From a checkpoint of a small transformer trained on Wikipedia: RMSNorm before each block.
Each number is 128 + 24 x the weight over its row's rms, rounded and kept within 0 to 255. Layers, rows and columns count from 0. Numbers have three digits each. The size before them is the row's rms in percent of the matrix's.

# layer 9 MLP up, 640x320, rms 0.0833, rows 313-370, columns 80-159
100:148127141121134139129155134185087135083128105133155155071128134158144117173136118113090115142125085077161099154128109087120145147106177134097151110135093111131167125111089126158172109118160137159136105150122123105138159134147115138127071078
103:097145112143118105194136142164137169127133103123094123137151100120120141104143126152156112128083119135144124111098137160128140155136121107133133114123147145106096085119130134155123156101182081146175122124156124157127079155165131183161106124
105:121143084143134147118142120123182146121092090140086088135096106123127216129162080106142141126080182136109121123102015100116135100116154116118115154122134121145109142136119104089124118103086146100106119120152167155144095110157068130158125131
103:123162126145109057145092139107146121101132128133136118124104186148080108127112095120159112163142167138135095122171100130129110191149116098139143139145131122121100105120111117123138094132156137174125123173156094119142157084137133115102095134
101:143085145121114105109122131175082083084124115137144139177146154176136129131160119091132123070123117119111169177115129134183142104127178179147117124140099145161104156142110153111120156160148159086127119129132172158124113148108118114103105136
099:117126137103087105127136134185120113129146131058148110114168129110143113101135143139107139120073137113122160076150118124101144092111149128114139115125126138132132134118125120099103104120115127145108144107151084113112125133107138132175132149
109:130117109139108124120116149129131176152123121129079125164119134108131160139135180198159118085164137138126101161133139153106164122120146145084134123139136158148139101159137127107122119156119107099130112137129173083127113137122117124099091132
098:112138128123130165140095129122161168165124111171111120149086144090122170139129122109101135150106091181097092159166164130144134140121117092109138155162125079117139121128176123141100168100116165127124114160193140068198144128112153095153107166
110:116129116107120121131136151120146146117069070122109123141088107105156125105097173096155150130144163110132139103159128139127148160096126145098131087166092075133149102110133150095129186090092129160161141104151151108076121132100156145117146116
105:159165139149117120094126097125117108099123115114150135123115097112150125113118143155118144110138081124160161180126122185130119133090135101128142119126131128096116147152104085097104187095140150142143130162132107157139147167154114126096157129
095:150149135158128132115163158110163138119109129127164119131149127139126149097073074124134136129135153159186102114176150133114148107110077165106126142167139132135102146125096133165088098113118138130129095113121121183133112117098134094118128103
105:104133156132105170110135116119123104158143096119135180129154113112123156147130093138161147146163112127130170140098139128140138112184129126112133129098095116152112106057101127127157152106106116124158140136111120132183133145123130116137134152
092:097165128115102098123121170133128126138170130147104135085115180127167110125141113150141121116127167119114092134132116103138121114127078156125140190132109088126149145136093170106114094143180146119144200070149079099096155155160167136136129115
106:146165125148117108097106064142140157145120127149153122187131106087134130123156114130189122130114116120104131073143139130134121136147095157143113103128118077110138154139168130125096101104117136121131128092123120100099166148100141121138160133
106:104141142115066117159136089142139114113201136133090096158120126150104133167134097146110123116131140120135177134095142164153139143140117111145106142126148107121137146134107168131155137150123110079145098131162130117125139112141120169146102159
102:148126179128092148118097157151112144139091156120150160155148131117106093089103144138136111136131115112094116128121136143114169100119126187115191155133129123153141146108107112121131126125189152117139152166121140142151118171123154098104121169
115:134119108113113112088080111137145185122113105098132132151098125177089147146103106127120136159172097113113076109196139142141124135102124097120139135138131153117096070103132129129124151128129139113159107147159146115144103116122131165157119122
099:149108142128181068149136088090105159105121094153135103102153160147139092124135132123155107160169104167122102103148138131126155142131110134119128108093106137096099122099095147158157185167167129134116110135115123133164155125150114146121130123
098:136120140127077086131122132112142055138119161151134085178166134140128166123136091126112142112133129117141155088133096127133102161146111131083125139144101113113147098132127126108152133107114103119142140098133164100113123102163116104094104125
095:158143131116140122150092094138193110160116152160114135153108124144097139101092158138153140110142109134137136152110116123122113103122097139119137179101160118120131150150122127142106142144132145128130155151126153114149181099145120134104151132
097:105133114135129115121082130127137147119128157148104111138114115157126127108113127115106169113103147139096141103104126109099041152104095151114157127179142126141129122143145163094110118099114103133155104125173114066172145092080145113108091135
093:159078166135143143105111131151122119100134167134111122190135079147174103148092094085125106118150177142096146128155120123137164146127157134121095157111148144111162107091160121075111134099139144107131156119128164123104116161152166158140123117
099:144117114104113133160102172117124164157176139110139134147105091172094135160170130156138126107109092071112119113121125097142120169133170137123126107133107101113113130119111149103138126115079189154128123099106115142147146164132125171146122107
101:132105117118132125155124119166132083125119113118100174108117132101131137178152145151162100131121104088070114088142099147093088101099132123159112121140141161101130089161163142107111127099070115166110125149084146105123119116146150098120135142
099:119132120132157103144110067103126114123134131136111149099150117151120117138135122128104075131137153135121105194118143090126131114177135114100135134140101120131148076176117170133128123117134110128136171075150127088139115133157108109118148128
100:145144142111174149118132134137131119131124115118107093110122132126152131143174142138084103158131118117094154122153111118136133128112084094131180110124103143141161123156130137126123114129152120168132156123104118148109094105117148124166138129
094:107107150170130119131147131159140156099090131098142122140119098154147165096131095101104136104131150139109137136114108161167142122178092109143131149118143113110167160122140119123103127111154138108123129158120141117090170129173092145142152136
095:149137094102084116126115122166094172098144139118116152139105148130115099131162130151098176160163130113172125147175189106156115157133137162093130114070125164166089101117121110109076110148144105132137126104143126094100116133087114122145139151
102:189127099126113144100163150148131157087166081150176126114091153127165106109146096141132175163177117108126112121115143131118135168136137106130151123119110119148138155157127101143197139123116182121102145146136172111094101144183112144170093159
091:159129132155132110114130168124097187158127135119125139101095126127095151151168147112101092122152125123158143148138131170107108148142103140138168092116172149154074107173136152102136142122132066111146147122195116115140107097082125101148137157
091:150099102076146113140093127136167137159105166146142139178139072132108134112146089119127158146138104143178128150163143081102131179167124156141092117135119148138127121132107133149127144087149130086136140112132159111126108139130165151093109111
089:146106107146126141129136139096118125171101168140131117123112163110105083117124145178133062116160144115110126123134173141141114111086111091103151116143131121110166135128130143148099113110139165110124115170131142122108071135108124112139095142
094:124102133134132147115100156137123072167097106119108117084152107133105154115108130088161126138111113111117110090107103140132144132067102078104177133163140159122133164156109128127131125088080117181147125126101189167137088121114176115067131093
105:137104127161131128149169126121101131120113126139143175116124107122171144149139101129141169148121154159108116164152115125116131122180151097160159124119145167122144135130129165115121125113126112123114158083151145152150141119138141112124112209
113:123162137154096113142128117075147130092170131106108127101174116162123121080099132102117142142125141191126157139085123109103132123117112094123101155162133101120129123146136178139147136084144140076105163121117104134134124140120139036092090125
095:092139121148130117146123123106123181158132105103112103150141116097129081127131117122085125118159186120140103126114086100082172148144150134112127153084128101100119128105143146179132119157135114142083170118105104141101139143128143140157138129
095:130157155111145097119137123159106114132152131135093122128139125110140115160094122121106127160153189143108160159171120114123119131128158070116106105143138184136096104138093131126152131141141153136080125129108161113095109143180124102150155116
106:117112099109177084127094155098132161119115096155123187094112139143104112115141081109109125124098135141161177106161163125168087102135139134132088090100142157166113079162104134121142094101132112185161159119134114191116175110129066141149138098
097:172139122139128127075139114116138135162139143149129170145135130139127158131147125139096128091143100114144084130115167133154130157116117174142147115110144087137125105159141088085126123136119164171152116103151116174108141135143157165166117141
096:103108141114119116114121098088127159126143106106146152128145116179120138138200157077112104135115136135127086122108140145140145132136113125170135114082156132179106146123085168085131136110147112121129073139092128110099125142117143121108110159
092:129125125142134126173126074135106093084088117122143092127146079137122126140115154119117158126085126109117131108192134144148097142116135074130104113107129124154120126110098106066051132155158126101091117135127129152081146140164139126118144116
103:142122153124126162132142063140091186117154107099133104117156192148142126124116142111109107146117119104104148155160109091075122104143137138121100090167100144109133113081170124105131124121119177119148134136136119137129087117135184127114140121
091:128146140108145146134134128106141092140172145114088141153137114128129124124125120125137089131135112129113142104122135158131096132126166102133123100114119155064139097151141076046141155134132101158077141122149137125132149128108079144099128067
092:112125119162139103178125094176075135086121131076141099146124150105156100131140128170113127089094123127126159102110144198148139120127134103142151129146144109126150145145093152138110110087124130107136163134119132165143128093104168132127092123
101:118106160147123135123146131101101165132090164112129115176139112125145178083100110123148109146138115100134143145118168181104180132117098139124122084095131145153114143120150141130135156146137147130149130132110146073159162081136126114090130128
108:150151156126106113095135160151163073115148074133158103105132183151112127138094128159118119169135092082095120132126116137151192157085127116119133150151154086116143105136168143096147141165114134097163139140131121096128162114147140123120131135
107:141120153100120147129099127090114122162134130138123114127119082142089122126126131127200080163120095134136100080114109151119106129120125144152094145135110111159145138113124117164105122083144108183126135133133113131160125195108125137168171134
096:114115122115106148148105132149114120161126136103122054145101137106113107085157091138146123121149148107135121207141132074104133139084127154121096150107127111136107148107117144116102141149155199124152133123124116142148142160148192087107101122
093:154111111163140102089128175151133139105182136126132119123098123139108121152111155077168162135119123115119154149121132140077142101118171128134155148150171139158096086124124141100120170155119131119135131100120111121109120153092167108118162131
100:147115150123178156110110142101144133099119131126141172110102155129123137136128111090145131117102107127125103123118125112161114113174132118126176111129095157083151145139125153137106136121132091155136163105157139144152126116123110137176086130
102:092130151139156171149113124138114109120133115148145133103147147116111168140169114111166096130114105123118165109067116155176154132099145119141135146172129101131127131120139109092142085118090120171144162117170132168143117134120120149140171094
098:174133126162108132085121097166152123127130130062158094132093129114126128083096109151157151117159120139150139082141123145162137150108145148111135073119113133128157126161146128127159144107171163150127114126132142123094105097127088126114114127
098:133098120168104111145146121125119132113097083143120096167093138157156116140099142099104106140114149113128076112106146086149110111148118127184177127136163137113098106153106136128077100115110097152076094180143160101129127120128139140157129119
098:140146126183137085125110114098130088119086103126070090107118119136154116090145100129144125147195175109140162106121108172158166100115120108125103105115139121139116099120117111123088111129168113116097110124102140107113159147137159135121142116
105:123097140087125134104143087139106111144146134143138176111118139162087127178084174108121087135135151123175157185103140105100184147156122108144142128157132145154112148142147145142132113139144130118135072092129137115140081174145133138142109153
088:083107155109142128114109119128084150117140130126114113152132113162122129123123092100147127104106145143106127180176146096130105118108133150144112131100139176133135188127117094157135134129176107121161148129122074104174117084111146105115147141
103:158109132113154145125095117140106117092155159138092114142131101144117192113111120122124126129119119130092134150141116120152115164155100138157114139163136109117183133143200139115176156133111182123105118124127156115146117144161157155164142095
111:094073088146099156152125097116131139134127114123121088089115117094115100113110105125117088108129100163107146106156114138076121164104095143155124109110113136105155130103124134137138113083135135115127143122148138134112127130124115121140144105
# layer 9 MLP down (transposed), 640x320, rms 0.0792, rows 313-370, columns 80-159
103:142136160113124133113136123114069123134081191190105100139127119134105115172133148162119137121121177157120092150131122143102148152133156141113157116111134117169132122103146110108149184138111128133150143144120168130151121106149159153103105149
105:156122087126156145103135109138138125121132164117160114177164151135092089137126113177125146145118081133160106136137189096139098123148141118159143142115119082134085135133115116137122115104143144116140131142103161100162105126119163098149122162
110:119151173075172115130096138137147142128112119146120136145100137148152106161117146136142107152146100105156137150140249099115101115150124113135094112163088066136121103142111137106125099135160152132149139165107085098097116127139168150155116150
101:133147098125130100139136109154146085151086101170117092144089134141138156126117133087106144143117072131135121131179226131130129094139130126103154138122103106126109102148105148112120124098130173151164115123139098134128135137127084133149148120
099:107150113132158126139132114110147130150157177148105097145137125116099131095070111094126136155114119119105147126113115117136089109137110157110126147164123141138098142119139138117100113127143140120157110094142121094121205111094108145086089145
100:157109093159127131149146132148093136174126135109093125119111149137136167087135105115110131152143124108149122133153134109108140098114134116125107129134102110147095153166129117130111160113143160116150095165109169192158115108144126071120117142
107:123116133138118102138158142129082121139116092143125111118150114162120112134111123140153122116163125122123088118110155105118194125101121134122120147092129151124108122133110117117171136119118110121118133096125101086086167099202111098137170130
093:084122155170131135136134131093172140147145153107165157098146138110096136116116114142140135094111142125117136122088100138143124076108134152136110115112133108144196184153155080139122106109142113149065145126098128157123099124130157128137146102
098:130160158120134166110133143081058128142081125146122178155102102122117134142122109142170107095104141070126092137131210187129122132129114143078112135111143101150135153132150094101130154168153068103156156114124134128094102142126161112093140126
106:078122170104115141108116047130149153103191136098119125086133139130147107130116164119154115152132130137156142117117080152111144133105120109120099114112123113153139142132091132155086160127088159144063097112075130154136138089118131121179082127
097:107135160127093119129164134137142115087115143124141164133157162199169128149113096114132126091117094146159130078148065075153093138141082152141155079170143123075099126134130152109119185112114132108151123149155108102143134137110120121090138109
104:087108098162139145141123162117071134159082142132147115143168173106118117131115141123123085142129150094121121146101081144130110075108119128121140153127125114124133122135090135138105167109155156107106133068137126108136128104123098111147119143
097:157123134132129103158100122135157149119106144125100162124153097171135148120145131083138166118153108121140135130192165132110125132162155103146165148132119127124115092139117117093160133093090146182180129160145131163129064130162146082100120121
103:109129105139110153115154132165186114092147096127171153115139164126125146064141125137113121119137129153082135124094093117136145110115114148110139144174147125155143132115117167141084124109111167104117126130118147154143134094113144120137120116
104:088178112145118148121121125092073143118150140111136136117145144122130151111126112125134109110141187164141125163127116162134161085166125123082137098127139141143110128123112103146155130122157158133142138154118150111116130083128090148117113117
102:164121159121124116173131096138098110160092104131104152173114145133144135116118182176134133105157121123119119119124116161172068109112152148103139104114133077098139158101112125106098144125133101104084121153111139109146109128143134118135111138
108:148138145161166115097125102109119122090137135127143088150148099138139107136150120154135099114158151120154125086153096144072102138102115097108129144142117120132166102058177169153131124204099103138147126110136117138140143150123145158115134119
102:135122106121152138061122129122173142111081096107101159099145125107100119082137120103062140124108140169125169126145157104107114124086111139105169121153154166098114066124139143117123135130135091149115163139145124102121125134184128117162109108
096:103131099122124143154122156093156136117132163170117123169139153139181154121157137125124157123119157104094162172112211156130139153147128126154137116192110115144168093166130139142147152092109145157136165130135119125085124120107146125126113159
094:087128107109136134110165116118076128132128127143144114112130114142129137119131122132159151158105109107109200173145106129166105146095162163071122128157138101162114115107078124156138110109105159128126146156118128104151100091116163121147138138
102:111140174127095079124104128140189122155120109113148129138123131123115130140120124127127094077128116150110125137132129168140144118116154137132120123097110159119128180087171146105137112092126118167087139167101104158133139088149093112145145116
094:111157130143118124134120114124127139120138083159129158155083149115072111132124101145137130142091133114107116136127091164141106102174101129127099108152107122162140147144094123094132136132144103144140117133116128115108187125132128132149122120
102:130113162088112152130135122140077117156157151087144157110125117119137158093102109144054101176124126132120110162125073075160093114112125149134117122160138136116179179115139171120082162132087097093130164135104070151133146085165149104136111139
103:150113118157102156121130136136118111096151106118112178133140135099149092147169188123151116155146108152107132129149187085111145182100153138151139122123135125143129100154099121115127149101162135107126161104125098144121120117182150125181120153
102:094131126164140175125164096123120082162133145121123133106121131141131108093138134104107114145159141129104156132151108136119105144103122163125039147115138097135131119119084148135138109122108151151151133104103139134155106149159124130157106126
102:136075114068106154141105138138078065151137128119085102184119149111133164086173118177125095106116125112160166173135101115131133139117117114137144090135134150154113155121126100155114134162147148102081114134117131120101089085116078160126102123
096:139148096090105122131080109123166098113139078136130126093140190159149131169090127143125160118099126103140091115141000117152083101108124117103136053072131154152118139161149167156097123147123139173104111109135128110140121151062128137138116110
098:149147083126139111141154123129059171108106146117109101135129120124134163136132125152101133110131118100177128122111201150106117154134133105112141138128123118099125111119154137103152169138153118141165136127132114129081141201082130169123132145
095:109124143121157125116101113120130122147106145116156143086144145135116101114117110128124129123107202105117143136128050139119111109126121128145098143128147155099137119107142139129137120165100118155083124100101118154157112148155110098154133098
095:111114123117145111186115147125120082112102159118138152108152111171119088124115117107109119131093134125106142107122159114135134121099128192145137130129080139098153129144135141148125109130154101164134109146093135095089159109146156130097135092
085:105103137145110134103141137151071108130152120132111181082140157126112125130152128146126134091118167131071092114111174171144110096104140098123168150096110139145128158109163123092133121133138086157122136114116104169088141111147145152171153139
089:121108153154136137067094163126126124085139111121090140162085096178135133130118155063142126087109115169143130129153027113110155136175154114155140167110123143114125111121102171124129139137123138124157079165123117158164123085139132086083111115
095:130109183146109149129111140128136123148135121120152141110106135093144092134092147154121138100157120146128131110128083108128158076114143147132135091129147164149154128152168111100094129176149127169102141159100141133132141157120139133095127161
099:183147141127138127122193127164159142164115138108110112098132157127163144131127109158115120135128135105072137121118125142153131137075124144140152139126119111130156136090134142103072137143173122152114157111155124119111139159175138167139131164
103:119190121134130094142126117083100126125155098143102157145111115172101104116092113150141167142144147116118123126103124114153123167133109138147104160129121149097122124123132128084110147076158114095160134095111116085106136132120151095090115119
100:137161115151072119095120128118082150091098126137116159137097132123129132111172149094116117145080124147142142069123172117142092105120159106111142171133134123134096166154130104100176130102112104120127128106129124123117126141163142106083145096
086:151078109181118138134099148095099119095110091135127159105119134164154144096144174161135076116123088133168124120129107125090177135115088133114109119094143061124138168156091120141083112120151105114144142145109134151098143128116101147162106115
105:158165145113124148125123163144153157118117128115135089166211101114120109144140163098106146122168125132135149176116090133158097133147117122150123129124130077131107147103123118135139103126108119150191129149118145124131091123095136147111153139
098:176111124085135099095143099130174150143130134095101165087151135090105122090085155126110143098134136127134101134120134135177118143146142136090136149149101140132117176084077170160149115115145105118132160140118129141165129073140159123090078132
100:151123138104139141114140117129095140132114138153147121162115123144159131134132121162126160152092084202137125090138090136139115123160137134105143160143117123145122109114108129132124117095104143192098113134138189141125131097119098117091129172
095:117133135121117111167166135155182180137116158147104136134154096138115111139081138140122117126176131138160145144124127076171135098167162088092097125141145137110130142107128133085120141154101111136138112137119125093152114137127117165163106137
102:151157139110157125124132075134104123175130093092089115143131130139107126140146155136111076167113144108170133120131142133109131129169169173113170168131107169168115121166126128128128160136164135136118110135123114119135119129142051152134075176
092:170077122108135141116175141100157134108122122112138147111097152128130094168096109119110171110145134159143112126148149102111127130112119155115135180169137105138119126129124136184115163156082178142173124114123116131156145125133116146099131179
089:140139113098126174126117121128115148137130142157107153087137140143110131139100113125136130132136104127151109107130134087102111124147134130167124106135153142112132117120147083123143153157138097140104107071111118128124089172138108085101139125
097:162125150146141136168127101150062126148128192117086146136103155114109142131134116147107139141125154134133145149086255109103099144112124143147096120135132123099132105129157071109145126121103074106169142128143103117133134107123146140127150141
099:126162126132115108091131177152238107096146133145094100103084111104111124130140128117152119140132092155110133134156091135141142120104111150116122132144100119130143118183143146168108159130119132108127156091100174124149128112092127096108150113
110:128135090136123110122097118104087124144130135137112145098156161171120147109118098090161083125125139081099122146123118115137169080105134113082102084124091123161125137121079104118088165123118153120097135109114137116099179155169164103147152125
098:116153106117151159120110087129060112139090167162140131126121122141141151114123105161116138191133190128089114135095097138092103142077130121113177084108133134127127127106169126093126179097125110106100144123104116091148139109081136138126115092
095:137138129117123154141174125116086106133103102129133120129128105141117128096109095206117167153111133147113122116109072148166134126115088103102109133139121131113118112122156149115130094152140142119076109117177097131146111125156120156156126143
101:098133171123125091128140121112111140082152133156142151136086162151110159134072131131094112147129089139138156146132154134135115119112092132144169090146170101144098108131137096135135151142126154154133128122173125134129089121165145153125116168
102:158162101112148135090154129130095105134135122146154152061130105115129121095151157125127107102100108103118129122099129140135112134144149124130137130120080120148113150112137097177161120152177107088121137138153132132139195140111147110149128184
100:153115174075122153159147146148131184156160137125165143129152123088117111133114135115143143157122189103120098101101126108126150084096125084123109093113116114107169086132134117133128160115094152121142109110109131092127107169117149117148103102
091:135125097141160127136159165118186152131109136135127119124130117128104111098136129110132123135121069114165155112146150149124117137104093179068125126135116096079132108141113117127109140103136153109148130120169132133104144154124136139125139064
101:107120146107092103145146123146190127147146121122126146077118126134150147115128173109150164090088127126125125132138128144170125139110134159127087140112122119141145143110146155097125130132113169150107134111158095108159140138155113148151093123
105:101118108108153093136120110153079108170108141102133142161096099149072129157131122157117093086177098132162147153099123101126121131151160129116115121135115149150124156136130154140125075111123124144143106135183136126087178168145138130108153106
092:180151103164136183135149151098114102137132148153162099154147072108154127134138146093141130108144141139125110113117108156111111142135119162162157148154121091106135123150111143118138138128169096127114106155134143147129154186088119146102148101
106:135133169161107115126134149137160127122119145123144110126135125130100101121142115143128107144127095119122123105126148122092105138123139129156101148104122137088149090135118114109126135128125129186122095121124129130096114132099118130088136127
108:117122151148141144142139109087048088134128088128117143132076121098105135126160142127126080149124093122128150116115098112161121165107146175142134136123128129147120160128140152150102112124189131090106123148153175131108143131135172105152139116
# layer 9 MLP gate, 640x320, rms 0.0806, rows 314-370, columns 80-159
103:096096123111158092135141101112129157125160102100120147126121099137137109151169123074152131135133143117082126137113125110127136158108134133135145095146137123135137121162122155085171111121120169160136144124121105117164180161166140100141117132
137:085118128162118141078166117110110132118148149164061130115166133141091146143155094093130169097117147126153125131113100146113120157123115153147134105138080155100169140107124127126164131113128139124103164099149145162156134120142102144101104133
105:118138152096093137121141146125101097100133128153142151104118149123133130137137107128166160128143143157168144072117125096131095143163125171140157164123125166130170131120142115103070109142122129181085134102153102123142114122153094078119116111
106:118137143119138119152118157108113086168112134087117128102138157116097127144139136152144153122118126085114088076118146132142113175086088145109115143129107131085122120128119152157111089124138124116146120112149109114111127127096095174097158099
100:158109104140125120176172103151104148124129145132121139132123149151119148118092116116142162120129127114164130091127123164190135152149134152084111061167102142137133139125057111094107142123140131109162162125152110156152148121110139123093092120
112:141120173151144152110133104119088096114138153088166172150144141155140111161134122125087117122092149170128123131083137130143152141139111116089166161118112155132123173115104148094100144123176118163114102116121104156162172142121093146163113102
095:152125152086134107136180122146125119126132131145101122162080116166168125129119126140107135157160098148101130176118168129112102127151117121118161068156097089145075127139109149107164136150158110125112092138184116122151182104153146114106096109
099:178100148095132098138141103129082143093086092170070092086071095180162138133102127087114116147141120137161109127141142090104084164108131161092129118153118103083099103094096134105147146120113099131159107142100121108144172158123150175121115134
103:091112122109137170124124113151084130107146131120100157130100123144096114135082115140138155152139164155145132111109099099133107105097133101119121127140106161112120162107165137127110128159158152121103092134149116133175111103112110117117093181
097:133132133151104122122129161142118162131129102069124104130101046102142146131136082122119126135138167124182161136115101158131119165067141142113153106112086106123114146111110119128162103112136137167129130125048140101183133120135100138085158121
102:160116124103139133130113141096139150127138105148096124120143133140110109177086122130077134142117142131112092124090097102108119142131140140132099109123128125106108128142160146094118135128138141153132108137138155112119125163139088172161087145
096:149135153082134148117103133134161122143152134104109124123095119148094114116076117109135154132123147145101140182112105130140155119117136091107128134149090130122143102161170140107126109151114154179117115124101178151154135072139140134093090136
109:165130127098106156110178134120146084138119103135068096102080112115093167176116070145113153117072123149117148110152134093104053104119127110136103133117095139103120144154124157125139149081115096130130131169121126129137123107144119133113117078
109:185136098130114142106145056138090125146128171113119149114126105150127105129118144095191135119151109106102120176145111162133133148202139129142163122091079113139143124136160114087175137115090135155111131082121095125131164132096100152146142136
108:139108143128102115116128177115145127123150144128124135173121124140120156120082150145126114104104130099125119182124130122129100123146151129079122110119105167182127119132112127123130133148107167148114111142141153123128132105126091124108151119
116:168129184155138138130143104100087120117126110151075124111106105120142131136175127119132150117158120123139107140101129145091114156143159141143131122139094128113139120088176108118115171127120139127136145175146109109151095151125147107095057184
099:130102154130126103120169127183140100113130102119157111167119095147114181125136135139112104120129155177176176153131126162133110118118135139128185089135111089104118153156158102129115096153110146136137131146132145096119110126143113122112086142
097:144157134156114116177081126135108117149083090102112106145057129146131121094163096164147158095144153147103145168160155149139103106125093134110175140132077147107103167128134081138107107105172128088136199113116111171163150126128132101111116112
096:147105152155146110177137099133104163121154107115140132139153144131143107171127134130090089095177115131146098101143139105109122095152135141138104141182140115139100170095193153111130128105143117109148152173178089127115125154130160128160136119
101:161108182082127135116128137135116133143143112157112111150145103174143093101121143137138115121112109144095136138141155128145127170102140123093157114140106097114114143142105147091096142143181097158106156154123118124144178141165117137147136101
087:108121149108153096093174142106119134144156099119140146158136121140128105139095144134177113131159124105114118136127126087140134124165120105143117151133149130171128092113120153173137131128111150144158126108133159127109114136175121141141157137
107:141111154131174148127150155159105182103150131166145159079123122155147138168099144095118157154108155169077171181104104153078127130152115175154156128094142119124130100139131105089105119138110092156137160096134127162114110149168086110127147178
102:126116130154132127111153137161117084119139139112128112118103127133159151088137154147108114103121130167062066127125136120163122139146131137147137154106119163133140150109137155106083108082159129098165143091138132109131094141112135134085125142
104:103112171149132155146126108166120103146146160133072085093138159098162162134139135160106165112105096132107127148121110126121138139121160111161126137144112128074144166136121128131141145107109101171087134116080139087117115138137139130100130134
099:124149115129148140116147151120157141140139138099150098148061152103133158100152164121168035137149139093085148175141083118108127099097163108107117105120154119147129148108119095122126123118157150149123111131113122137108121134102131140134128115
097:126119145145101154192118129081113114147144103097090142147090164131116147118108105146087106114143124127149123131096161143148203152104118148122126141136143091128105132107101110128066098096115124102116134127128082185152093114073127084139105174
097:150125129159109120108084102146114128117114104107113096130097132148072107129136111083129136150122153087137143100120168099106160145090137134128098086084102125149108141142128130110130163133127111156102147173123099113134154117178156095136138169
114:151158194120181097103116158096054127170126122120076110109161127144149121157125122126111161166127141114118140142120144113143118097134159144141126124139113156091155135137148101104098116138146127141092099098104141160159104155135130128151083075
093:171104111100094135153145120146144140130176084119088123116081097168165114123125134109130143164171133133146135112119149126113109134148110195140098131136118122130107121126147138085120094134140181172135131105110110122103160114108102150155122137
089:132164121154116093123155148121110101105112119121126106129145149112154145110164132133102144142141118159137132108155148052153098112094112129127126129171156153110064084133112145157112112137153158129173103139142133109140120115126124110134159132
090:094130116106083172089131134118137130143126110113150149166136120122094150092141138083137109146107119122134178093122095133082116119119145142158095102163122137142145087154123127107052105089128129158153121124132177130163098137094178129108084146
101:103129120134161152120104161107095103112121119132152149087134130124114121111101145140161159118150169143072142149115089146118135099108108133098141121113117172086147122088128131097117132119130138155142096170122100166147115145113172142147156114
094:154135165135118119102132107144099125145124084112099105126119145138162148138117123141123099159137127088136141101121126133135134115122142128141099112134097115125115086127093122126145129139106129146134143147130112110137084162170136197137108090
107:143148141116120165128135118108141144149155089107095142120105101121133139153071103101146173168105147157136141156108106120164157135149143105106127140110057162077109114110124138120150138090144131145100156115122126104138136155133112119077118110
106:097118119091142109131129157096136137153120143121123105101145117161129132112084138124091123143094147100137140146153112083126147138127134103133122105148136134096154111159112143120073136192132152167128122112110135126147107126091128144159101122
100:127157144088145106134148137161164114164163104123114077143134135123176116113085107076141149110115157140118129155181143101153163140156134136139159151105106135183121097107125146136156113117117119164074107105102125125140128149120147149128154103
103:136114192137123115109111089113127140160174086131088105138121122156094175159108136112131117185135116162123111156147119148103101116121140122092105117129141105098158114127143143068186132115122139148096181067096100125093131127139102103140096161
104:105101123118156146117095136079098107130094154092160124149079127114166156108140080139130132155104152115103137093120127139132139114123116114171183110131102166132165139115121108101154127160114161140129161124114135126083125170157130133127153115
100:124110125156118182120155149174110104119127127131103151089120128132145183109139123141160152152132153125126138182128109130096192115125139096161131097168112108106104127117149167143164107121096137136110141157127099097152143133134181133099120130
096:114099122080076178144172104140150151123169113134090118133100131107089133132075097103113114099117131121148139124133133102099148138131141117089102141144116133141085131088135101109089114156130131100132094128200160110177116103130098137141100109
100:125101167142146164130123113097089132111151118076084189099107131115139097157148112139123146118159123123130135140067134146139129138124118123125153119140073136151119169109131122104144100108127167145105054112103123161108141138163103135127095103
100:126125099120162132120119122090111123109124146113134143124131091133113138150145147126112161139128126158139137124113068137101156154111173145109121112100107174110116110144166124078163162086083079145148138117153126144134171178127107116096142165
091:142121141139132107181087092130120132141152140126122130142093093167118100167131094136145135138120116130148149114136118110157155168130148142096091171104120110170094161115102114113122129123134108100170110144166101147094164108169113090111110114
091:112126189118154087141116179131114149163114118119139125153089135114135144122084112120116138156135103093175153084113176115114099147154096117125158085130116104131109074135131102114153177136107155152098131153132123085120126126072155169113082163
100:131116129134158123161132143156145103093127149138108186113108148126126190162116106177111114155142141114106120139103071130116125148105156098142116153143133129134138136138130099114128116154166151121155123140164129069096120139107126096068155149
106:143107127161114092166134155070135147155133127129088190138130097123066152134115145135150138149092114118099141134120114126140102146122157143125129151096131136047130117096140112114093146141147141143110171188113159130134148153154139127105145140
103:148126125144101116130115085114092145124143110130122134163125096150120170113113127146109095175107144158152167129096094116116155126120150172133138078116102121105130103134146103113173117125132104164140133122099089143132112132122138131142128093
095:144092135116091125142142156130117113107123136090171144151108111166172121123124162120157155137127108091121096128122097156141185069103111122111098147112099129132141150060124171121147111103139109108165127128148111123111150120119139107101152128
105:144134127143109100145143134198134108137140120164143099119118151127129139130178095128159099106094101132076114146112134113112116117110165110108119121131150124123110192107123144114112102120114125071116132107137145158096109102153093102126136109
104:110080123126081128133120105131138132129169123134134166118136140107152165143108175155119125104164148127107156102118098113131155118134149156124161122135068160126175129111145144142145122111149108141117097088113135153124113146120116148096162082
103:142106156091071114134160082110115093096136096087089118123115102134126135133140123139109150156115098151086082096062123109063096130121138130142098131111130143102108105159116115127111134135102081128098127139136144109119088145135100118093104123
100:127120151146122114066133123134141146139135121100132101124107136122119132120100140133137094126121164135128115131156128117085123158110141122156128139139120199126096086165116119160118127131116071124104104170104087128121117182170113105134190107
099:161129123149141121121125108091102129161162135103123119118099103100144113161095109090127158119123151127142107095152123107180128120119152108133126141136113143133158141079128135120126079095142127164110113131103131092147121160150126108105075157
101:084131140117141094171129105134138101162118130123090105143135155139095126122120145099183146116151147091104144144151128130139077127134142133144119154129146099105173190124137104120098119111137143071074156156120131162141117169155154142148155094
100:124167104112103164104137121104099137122111193117100126145100149120109138100132148133112162110106110150126091084099089117141138096091141130089098137119115099108170101169104110125142124121123114159138097109106158114138120137091109102127098151
106:120112169101135118142088119130143124099154141119096118139118138122177135121121122102122127121079155121114186154085142082116085066121145152118088115152110074131136102132087153138107114117116095135113112114095111091128176129156137127116104127
103:180111151122113089144124138106092171142115131155041121123121160187140141181156142085117147135135122108098186093130100149114114113122127120142116139100087143127123193113110153118139133120100113160134115124107155150155099144121145097145112185